Weights of a small GPT-style language model, trained from scratch on English Wikipedia.
Size: 9 layers, width 160, 2.93M parameters.
Each number is 128 + 24 x the weight over its row's rms, rounded and kept within 0 to 255. Layers, rows and columns count from 0. The size above them is the row's rms in percent of the matrix's.

# layer 4 MLP down (transposed), 640x160, rms 0.157, rows 317-336, columns 32-63
size [102 104  97  99  89 106  97  88 102 108 100 101 121 103 113  89  97  93  93 113]
[[107 109 160 133 114 171 154 150 125 132 111  87 151 118 124 119 145 137 173 166 137 134 162 139 144  98 142 159 146 140 123 153]
 [124 123 142 138 128 120 137 177 121 162 131 121 108 203 127 132 139 132 133 172 120  86 123 127 133 119 123 143  99 131 143 124]
 [ 95 105 123 104 106 134 104 143 152 132 108 116 126 143 138 123 110 145 109 125 110  97 122 117 121 132 124  96 108 135 112 122]
 [ 75 121 152 157  93 143 127 121 136 117 184 120 137 124 135  83 144 126 131 118 146 130  92 142 136 125 121 112  80 179  88 112]
 [123 124 154 165 136 150 106 108 124 137 149 162 147 104 126  96  76 135  96 151 151 139 172 130  63 120 153 134 108  87 160 161]
 [111 111 149 178 105 136 150 120 108 105 137 141 124 137 142 155 133 107 125 177 102  99 137 121 172 125  97 135 134 108 143 122]
 [ 59  84 157 141 136  91 119 118  75 156 162 117 109 114 117 102 160 124 165 113 139 141 142 125 155 115 137 130 176 146 145 100]
 [116 100 124 142 169  94 129 129 141 113 141 112 181 144 119 110 118 122 110 116 121 125 125 111 130 123 144  94 122 159 110  93]
 [140 126 106 153 127 114 155 170 130 151 110 121  96 106 139 120 103 164 127 130 154 160 123 126 138 153  80 161 165 114 119  95]
 [129 143 148 126 184 127 117  99 110 129  90 145  80  89 102 132 130 140  83 120 123 128 133 139 144 136 139 140 112 112 137 137]
 [134 134 105 110 165 105 112 116  67 131 166 138 134 172 141 123 131 119 140 124  94 127 132 152 143 128 117 170 103 118 105 113]
 [106 130 106 140 136 134 121  96 162 133 143 142 105 144  75 149 150 137 150 130 157 154 165 154  96 142 127  99 127 144 123 119]
 [121  80 162 170 143 151 146 192 115 149 155 109 100 169 163 130 128 109 127 126  92 133 109 126 133 104 122  75 124 144 123 145]
 [170 139 122 133 163 131 127 135 155  96 149 145 114 164 172 135 105 157 158 119 111 125 146 169  82 130 162 139 109 104  91 142]
 [122 151  90 116 128 135 153 113 151 158  89 130 118 153  88 152  94 131 118  89  96 166 117 143 194 145 143 183 109 172 112 102]
 [111 118 117  77 151 104  86 145 122 126 159 136  87 126 131 122 106  91 137  55  85 133 145 118 114 138 157 155  92 108 165  98]
 [126 134 134 161 110 133 128 100 107 122  88 112  79 132 125 160  92 118  89 135 158 144 114 101 142 162 130 164 120 109 171  82]
 [105 159 134 105 160 158  89 100 123 116 111  46  89 106 135 148 114 117  97 117 116 108 103 132 127 126 134 110 130 161 139 131]
 [153 119  98 124 146  83  95 138 144 132 111 161 144  68 114 156 113 129 163  91 113 109 122 107 147 116 106 173  89 131 157 167]
 [115 110 129 129 154 131 141 148 159 166 146 118 113 145 139 151 143 135 100  98 148 123 138  59 116 141 119  83 172  97 149 135]]
# layer 4 MLP up, 640x160, rms 0.16, rows 318-337, columns 32-63
size [101  93  99  91 101  85  91 109 101 105 103 118 107 118  86  95  91  99 104 104]
[[167 114  90 167  86 111 114 138 101  99 137 115 169 182 119 117 114 151 105 136 113 124 128 148 123  71 152 170 154 104  87 114]
 [136 113 156 150 138 136 137 129 163  95 182 144 113 146 166 163 111 146 141 126 164  94  62 104 134 135 139 122 131 116 148 102]
 [147  97 118  90 145 140 150 149 160 136 157 119 142  89 127 115 129 143  92 118 103 143 132 118 124 133 151 109 184 165 162 149]
 [ 85 127 120 125 131  99 151 138 142  85  93 153  70 130 147 134 166 105 143 127 191 138 106 137 114 144 107 122 143 128 146  84]
 [114 144 139  90 102 105  86 119  96 155 107  84 131  85 113 123 113 153 128 147 103  95 151  72 119 112 108  84 120 110 122 148]
 [153 142 164  63  79 172  72 104 129 139 162 118 121 163 142 130 121 157  85 118 173 107 112 130 118 162 106 127 128 122 101 115]
 [138 151 185 106 100  93 143 115 138 105 154  88 110 137 104 126 119 134 140 177 140 123 104 141 119 150  87 109 119 137 167 126]
 [125 162 119 148 125 142 114 144 102 123 123 123 148 150 133 143 104 156 136 138 107 124 156 137  98 193 143 133 140  77 121 111]
 [121  90 147  99  99 164 163  95 129 154 150 127 116  67 113 128 164 164 106 152 120 120 139  80 114 143 114 123 133 120  77 126]
 [107 163 150  93  96 120 156 135  97 137 115 116 105 146  91  56 134 106 161 129 172 138 104 109 109  89 122 163 100 131 137 118]
 [128 114 161 148 119 130 121 147 121 144 144 105 122 122 177 106 105 149 113 134 140 116 133 138 159 122 130 173 113  77  97 159]
 [161 111 124 130 105 135 120 147 101 132 103  92 118 159 142 149 171 146 129  97 132 108 124 111 145  86 137 141 173  92 139 124]
 [127 126 128 143 149 128 177 130 136 110 143 118 130 193 127 133 132 184 126  92  97  94 114 147 112 114  83 149 147 119 105 130]
 [117 147 151 107 115 142 116 119  49 132  91  99 127 128 122 110 142 123  87 127 134  83 115  83 145 130 136 155 144 153 140 137]
 [107 130 141 137 119 134 131 161 153 122 150 107 130 151 120 134 109 128 148 162 164 125 125 151 117 121 125 108 140 140 139 107]
 [153 159 131 124 130 123 153 107 105 171 132 111 109 141 159 135 149 109 140 120 129 111 138 153 156 136 193 147 154 148 156  96]
 [ 89 146  96 135 110 125 142  70  97 108 116 144 149 137  93 182 107 144 102 165 131 145 135 158 124 102 118 132  94 133 139 146]
 [151 151 149 149 182  75 127 100 139 125 110 111 157 101 130 149 136 152 140  57 148  87 113 147 159 134 118 132 138 104 146 126]
 [133 113 139  93 182 127 161 134 120 156 163 142 109 143 109 118 101 154 117 146 161 107 165  91 129 137 115 105 143 131 126 114]
 [159 122 134 107 127 122 135 137 114 132 176 172 132 117 120 115 125 102 131 140 123  93 159 157 154  95 107 160 122 133 157  94]]